Weights of a small transformer language model.
Size: MLP 1344 ReLU, vocabulary 8192.
Each number is 128 + 24 x the weight over its row's rms, rounded and kept within 0 to 255. Layers, rows and columns count from 0. Numbers have three digits each. The size before them is the row's rms in percent of the matrix's.

# q: layer 11 attention query, 384x384, rms 0.0294, rows 269-300, columns 96-191
# k: layer 11 attention key, 384x384, rms 0.028, rows 269-300, columns 96-191
q269 082:155155157131166125101051133138088145098099153168133145147121124154153108157150142145133149128141183138112181116125143178113152129121152125100131128121151132136126122121170122116138144135150115127123180133142148082121106124158094125125102089100149141113135101114107145082067113153156129153
k269 088:150094114143131127094093084111093121160099105123146167131142159109119129135143126076120125150126126133108157086141146170116127106095085135112139135111106170112168156181137165166119115156162121093131160154162173101094115126136163106138152103064146134161147113114118145095105078113095151181
q270 096:120128145142160108103090137119128131118105136156092134150136128133103149123139137128174161114096143102152180139140158150133145149146136103134148136141148160208134113080152106158116113135159096201156144131151098119122118113163103106090148140121157097109086112137114118140124169141162140143
k270 101:138151106144123111097123109141132104142090119180122152135104145124097139116147104115174114114119099128139143122120121142143142119131099114156161125133162118131114127152147123171114098162151129195150142124134115117118105101118144137095141121092116120146118167162096153115100122121119117143
q271 102:146121084076134130120126180133136183142178122132162144096081159130146140111117135145143152145148142137137132108165174136126131172116155114138147138135104130102096145169147114151119129110137165151078120152124110106187115134134148114123108144140096109132133130162141124148081125141135087102
k271 104:130115101114112133102127163108102181144135139133177137096118117124124136121128142116176166146177113140144098115131135126130102145163164114125148125149110110098073127139186124095116116160112157152086110116094124119162166124151147115107164154157107159125139106148121110144121104152139084072
q272 091:215119185133127098143072118157155116103132128142138177158106166133156134097121130117149124173143182092107146169109146130116136119129115143084137165094083094076150186153137176195099150126124129120111154092119155147122105124096106140161109148122119111159171143116121161126104122101140102174
k272 090:187143178098132138103086110121139148151136105131102171136136156131153145118171123087107156160160166107087164172120115112128135087138107156113135148108102156071126127121127156156091121130149093108081115131113130131141094134133102131122123153141146134152151163090138108103112143115138135157
q273 089:100147116102105112110166133129107162142116126123131119131140084067109134105138129116120110160170141124111091093115092135128078133123121100097124104140150156115142087105100133077154137136096108131145085123134119107106149135119136154097096111122116102131108117147097123168122100111123122130
k273 090:122142109054108083130103141152117146104143133152141127145160074083128128150108131168133115152164127136146095142097142103150117156136155104138098122100115105105164138120093111099134132146110108137121146123145087130112165169114097153142087135119139143120115128128132122145112121134161138119
q274 098:139169123133138131155109122120136146108092123136137121131177125119112138154090152103074135163144137107102105129114138117156136151180137117071124131134111106133149128170143133132165131104098110126106130105126147149133120124084109178122137125101153116153101129143140101133129109121091153156
k274 102:136182125098148108145132155156101136111137145121134142151133109148144107173129157149107153201126118121138113151127126124154130196167153098098087143135116147142126094159141093079115145120131086155131144106131126112112130133100061129134079162148121189075122109131148091118111114111139148113
q275 090:142127173104131101135119130120132167117128116165154087160100180148108159158127134145169138145135157126126097107134130116134149130162136167082094174132133082136134141077131095132191151148122117078128093089108123138161124066139116143122150147114157076072125104116130136102137108131153126107
k275 089:146119145088116075145117127119156130148160128150132121117107146167118159189136102158128120132106153111121100074152129113147142120136076150101111162099151097174131136119095137146160135142156155091085136077126108183145137133144123133118156138127145153109138120113181128109121123152119148115
q276 088:135068071144131143146137097134139090197168124123118141106115160124130131144132077102144113159104078129123120146117165111133149127109105134197104156129100105134146146159141159185111133121169142113136117140187130116102127118116137108127164156130095146161145119114157138141142138106116134160
k276 084:124147182137145165110139147139139133132140153149152131117141135173156172121140130159102158098133151106105186142123112138120158108152113153145143121127140135110104112095146124127148108107125132159110067105147144102162099140140121115094122128142103127180122115128136125154151188146146139099
q277 097:128138121140176113147162155068131168114162117109149121116120106111107119105127121129115159145149147116144123135122114178103125142124134107098109136116112113131109098128077135104135081170142134112145121123073105126148127133137163119111095143128158132139135129106154133120138106149174098098
k277 095:132135107161130129100169156088125138084163115060155099115124103129096119117134133149168124162176097115144069092112125147158094131130143076119105148114085106137135105152110126123134135176130137122139139124097103151135134132131133118098116134147123122129165090118154140105145084153157113102
q278 098:066108116111098098108171143103128135161131135108117114117149131134128139086108141133137134108142086127155124110129122117093143159142104130168110082139144152148126145139108128137070139114146121182113083125136121120118125113133153141111122119136087101102140119159142109169166148152115144154
k278 098:104107143131130119115148136126148167091111144164134115094135120105115152079108143136142129107129163113177123094079116132114177159127137124123128131169142084135087170113121128124113119147120131164133079116122117121117128109114138146115124123116132120113120130147113132164126153124103130118
q279 098:215152142120107151160112100136115102159111128162090147131140132121115130141131149129113131091096132090105140153122159128136095130141105133096163117124158150105160130182163143075185124119074114090120114127116152090157144121103147164128165166116169086132151115129130113128097120120114113137
k279 098:159165115077135121176111106130117104183149127128091159137171144121122115149133097123111145127074157119125167167132172078150115159123127105115110109102133157119203105203156137125130129143086109107104138115090138118160133168119125124129155156110133123157174127113143117092071112134116118130
q280 086:165105107145129128143131132095130145146146104122139130128115107119120102136122136095160142136155086135076113114130143134141115157092110120157113152068155126098115149227125153134110153158128184117101152119145123086137120102100141156161120144161131131139131105123130154134120110150119126125
k280 088:165153153116115169131143168084119151158139149134146147137134077146146101131133129161092174075141116094081139156107134139104095129141120126147124142141118111110095143150156145099116104147130175117101154119120091062133085132134143133154128156173110139131149106125119135121161142146136092066
q281 091:144100136106082150117127140107101104083159148106148103113132133180154165121107123126173112152131167116112167137107130098131153114081135147121140123140117093111161154121123137143117118136129167101105118182130196148107151134158132146100152170144159120161129131090107144111098117156161100127
k281 092:104090114123104139125169098143132133100180108063131115116160143132132156145120117105165133171159173092132147078138138106098148111088134150102135120161140146095133135128135175167110133156156133094101110161115186180126138115149084120107157114148173156164100143086133178135091096136119142133
q282 096:146076149143158094126113126125114165151131153130158138134123120128127139122083160133139156107126155141119132114124152148123147110074155106133134138142135088103148145150124134179068153119129147132139180146124129150145139137133170124144076123169164131113132088128129114159161115123126157089
k282 099:154112117171163115099132137097104162182107161148159130128096102097097182121146144114138125098136120124090152132156111127136124120110113115144169144123129114073135185154100146165112099123119089103151150182130108142114118146116183114130119109156114122133107149107124116142147138133140142115
q283 089:127099151119129143137150122150133127137158127141156085141109119145127137101139146165117131117119153154176135145156120101130131144133165137162137163175095141104122153078126127137163092121086113121122131165107122162120114125161085143116120112092116149124086150126083155114133106099117153115
k283 090:085116147136102110139122116154141119142168129134118090143095100149152142090137143168125149101126149186145123142185133093120127160123186161142139132122142120129109125099127110153160132079114140156094112147123142174117116131164081151152114090144111137121102176138117130162135123145131120164
q284 080:094163113138130125111118116110096115091094097126120127132161068156129125135160117144108088152108108091134123138087112127172119121162123088119173141141157147153125109105125114108171081115179128153147115131156128140098139151130135131129154136165106100140121186136127156124121123136126119146
k284 083:129148083130125108135153112135109107101080084098121148115146128152107111107110122114097115161130103136137117089108148156092138103120090117127171132123099142147127124125121158158148068125126152126186131147153133148130148127080151123134144154104133068162139121118112169121106138124139169135
q285 094:161130150132121101133076132096165128111117142110144132159129164127104142110094159121149124135170139106102117128132106118145110162160122143077118178089113103096145159117119114173113135124131120112125111098149106162173101091121113149160165146104160102139118127123116168151136106126127134112
k285 094:160164154089129118100100155105119133141155158151117150151129110132142109147132131132118134146165120082109127156119104114146094150151119141117077163112132119144106130107136099126083132120162114140102115101126095164143088087136071132116109141163164159087137139125141127134113125151144109103
q286 084:145113148154124139197178144126132128078108093121140135138154138137137151173122173084119126139132116152084115098102137134108117122158085126148099111142123066138157147157134124077136164108123165083122116162109169120112146080159136153156117172117143117101175106114125122103124093121100142131
k286 086:105154169156130132175135164152155136092146117121124123163162138155151141150158148194121152117085195127147143156111123107134118142167170147120105104177159116158121135113118109069119160122124141140103160125070097151114128155164079117142091146150125173103131128125107095099120133119100090135
q287 096:106154125151083119156140131159164076165121139148120104162084144108162113135127106130145110089124063148105093127126091133160120105143104122133127112102108130077115100149123144117170120110100155094152128125163160111119137128104156105160147139182066140100177153138119111153130133148140088118
k287 101:148122154133112136168070098126164103162090130107140130154124154131110116133081141125112112089099105146119125134134129145103145104125099145121122126108068132098143135118115182138142122119089157096135132131150118084149138140134188120144165135108127090157126116101105117133146154145131122162
q288 091:137116149101106109133159138161120085089138120119131133160117132119129097098145136164123110132103184144196150125139108115071088156102110133128124144149151139150116118091139133090136125120094131131140085100106127114139127157164086110118119119113111136129154150128099120110114099091111124125
k288 094:093121145111106117155103146164127104102159121159111110146138136120136106107114115186148114135103189170187135158127119090111069134100157145127128108133156121170092115118115108131151141095114146152092131107074108156127143160142101122110131131113116129117165106169134115138119114105115101107
q289 100:133160119142133169117160105108134170168131114142131125131132062118127140136100116109145123100149112118054114128137083117136137158162113104155143111099125152127099128121096123090158080114139152134130114149118155140149126144113150152112144156105122098116113114094143166153170110152114159073
k289 104:137157093126156146132120153122115124116139159129131134173120073138108131114126114173153123127135059136078130185107101119116112195180171114145110103143119136154132167131095109093118137112127121111147152130168124138131106137093097190147110136124084098089115131102124159142147105135133138122
q290 095:059098103114081120124177136150111118167126111113165092122122113177158105148144140129098144096128102166166127155150085116094150126119118116159132112121142136152131126120111126136128121088082134120119108125159106141150118166145175133128151146148095122122136147119107115125127131149139180129
k290 096:056096100154112118140147133171133147119107113136135092135106101131123102115087167133148112118133105138135152137151114121085121165069131136135112089124155147144105139112143122115172119105102143134123086140131135114119127135133151126108142095120129096090124107164092108143134099106138146121
q291 101:163128110072096157101101090177112100142138170124099114151135096129153142102143134111137107160118166109131135159135154095107109153095156156143124144136134162145170119126139159132135113143076105163122100134110182145117139147120048153125154138087120146132098135123117103105133103060146164136
k291 106:151134091077102130116103123174095116143180142196103140151152076123167116150154104110106125152121117141117151164137143081126113135135166145145124112129140115107144119145130138119098123114107094170125109113142131125128130139120073137140144137125125141106126129125135114142094121113161156105
q292 093:112157117116099159147131136121123100110143144117119079136126108127133155129123149144165090130110119090160107117111111132164133143166126134057150154166127082112144139107118124092188118112075122112131095130130173145127148116135123151130181137137128096111123142144094118139124100125132118130
k292 092:110141105092087100146111162144127101117179134105109121125153143117130117156117119130136148178120136142181090118174145105118132160150142140067123120135172101169129103127104144123140132114102126118122133090137169188137151117130111118143172125130133138110117109121154141154085110135134169148
q293 096:085110066142148154134101113108158091151146119113108135121138132121138115133137108133124125140117097120142152145096149141170149126126130115163136154129109180147137134143129144173108087131169100155149133168179104153081119137121141088115158114127109125169091145104133145129116146107116113139
k293 087:116170133145127147089118157112133102112104152142136126135137130133170109092141143154121134119181116117110160123105102153124144092130125137157144135126130144091094112090156139147122108092141096174133099133173137099151101110112150128097130129131125109164087127141107167137141153150137112125
q294 099:167131182147146107141089161105159156092137138140165127166101163165147119118101163175137145126156122131130140113152116115098151158147126132121158183074117137138103139150162104145099175128103132132076133121135135135180091112106111134141135153152151102134102153120117157118070108139121118117
k294 095:162152135127145149146117152119163114122128146151153147155073127152118095114119122180125158129119121096099146153145107107109079143117145153122139143122121137158047128130157133125090143114148126133101134119119109097134091109121130108122144148160127149121134150132137162096089097115114057086
q295 106:091168148121151146120121079125150091114152178122110127104147154120094144155123086133107127135096161115156132166104162132134137119167126123134115109169124108158154125128099143075144089131117091126161095131117138167131133102164101129128122156128135119096141160139147098133155146114117121109
k295 111:118128112169127125150119112135147084074154129139085120121124152131106159132129118150096088107089155163134132130089145146175151138139130084159151112104109096147159128141087116110153122122111129137143118139143126149110182162141118149165076132152118097123147141130135132118148148134120130141
q296 096:121114152144154095137141154145116139169128125142133134118114178135125144142101157130155126110120091113133090095146116146094147088159120155064153118167091110090163150127139129199156135124093133101128181129127154143128120121087179122136166094094113121152128091120147145117112106121135096129
k296 095:148110142142185125110120134102132158184116117118139144099111133119088148123132152104135158128134151161145116073182098151112170120143126147083161118139097134095139115132146136157176095149076092102116106109129149140141125083158162124114170114057116154169096121093144115137091130091109149167
q297 094:148134128153118131136139108079112171079135100149147141101151122128128119147143168104103130136157103117112098109128138101153129108129151109173141115113100099179117124158146110134123137161146144147126139154098124135093132148129117165161116145172142104128095156097144130121124134137124125120
k297 095:141165104145147125169211150116101159089130104114151121120126103153110121141175125149107145112102120102106122126112134132127130118130186097139139115149125135146085120117163105115116166154140130118184165183105119128102131155091081118150098144197125125109107153098137177098146112120117104100
q298 094:163125077108109168135153109103131158168181141142120084092111100106114152135122116139141122111106113104116075119136117129114097121109111134140140137104160120145083102135131125078169153169133140114136097103121148129138159103132111135111136144144149083098124098120157146163146110129143129078
k298 104:149130069095116166162147147119128139148174168153135085116104080110097149135113110157098114087101110102105110120147116113116083121122123112151138139090131099172135125114110131121141146136118145119118152090146142153152166136107108154121156113139115080130131108096178170156144137180138140082
q299 096:109070112146104141144175139114135129176150095147101112106146113120139152118122104117120127152098100107112125138103162103141150106080108117189135142144115110144118116142129157141124144116123169137123121151150115114118147140081179109109136165168129095135155129135157132144130147116118154152
k299 099:107148132118115123124185152142150126165107142143147118134110109121134145117132105136134143112127119065103162134142147110120160113113126133143138138128157099114131113086134150142147120095096118158124105134160129119176119156086175124101160152160095089169119155143142113158142172130137143145
q300 091:136153153130130137163143163121079142082122123116135102115137121169150129133108147113125137133152140135104157084157139139113118139148115159114092077158166113091139170166119123052144134112137148103110110140101173079132129073152131163128102128099124164109173097163138104098118104143108126137
k300 092:143084130138133123169121124133113154126150114115131129097191143152153141132132132113123156144102171155185106115116156149128152159148122136089092106177150102108146168157108148106095126160144178080118124129096158126102138123164140131174110143100154177116134102101136107087113120113073152132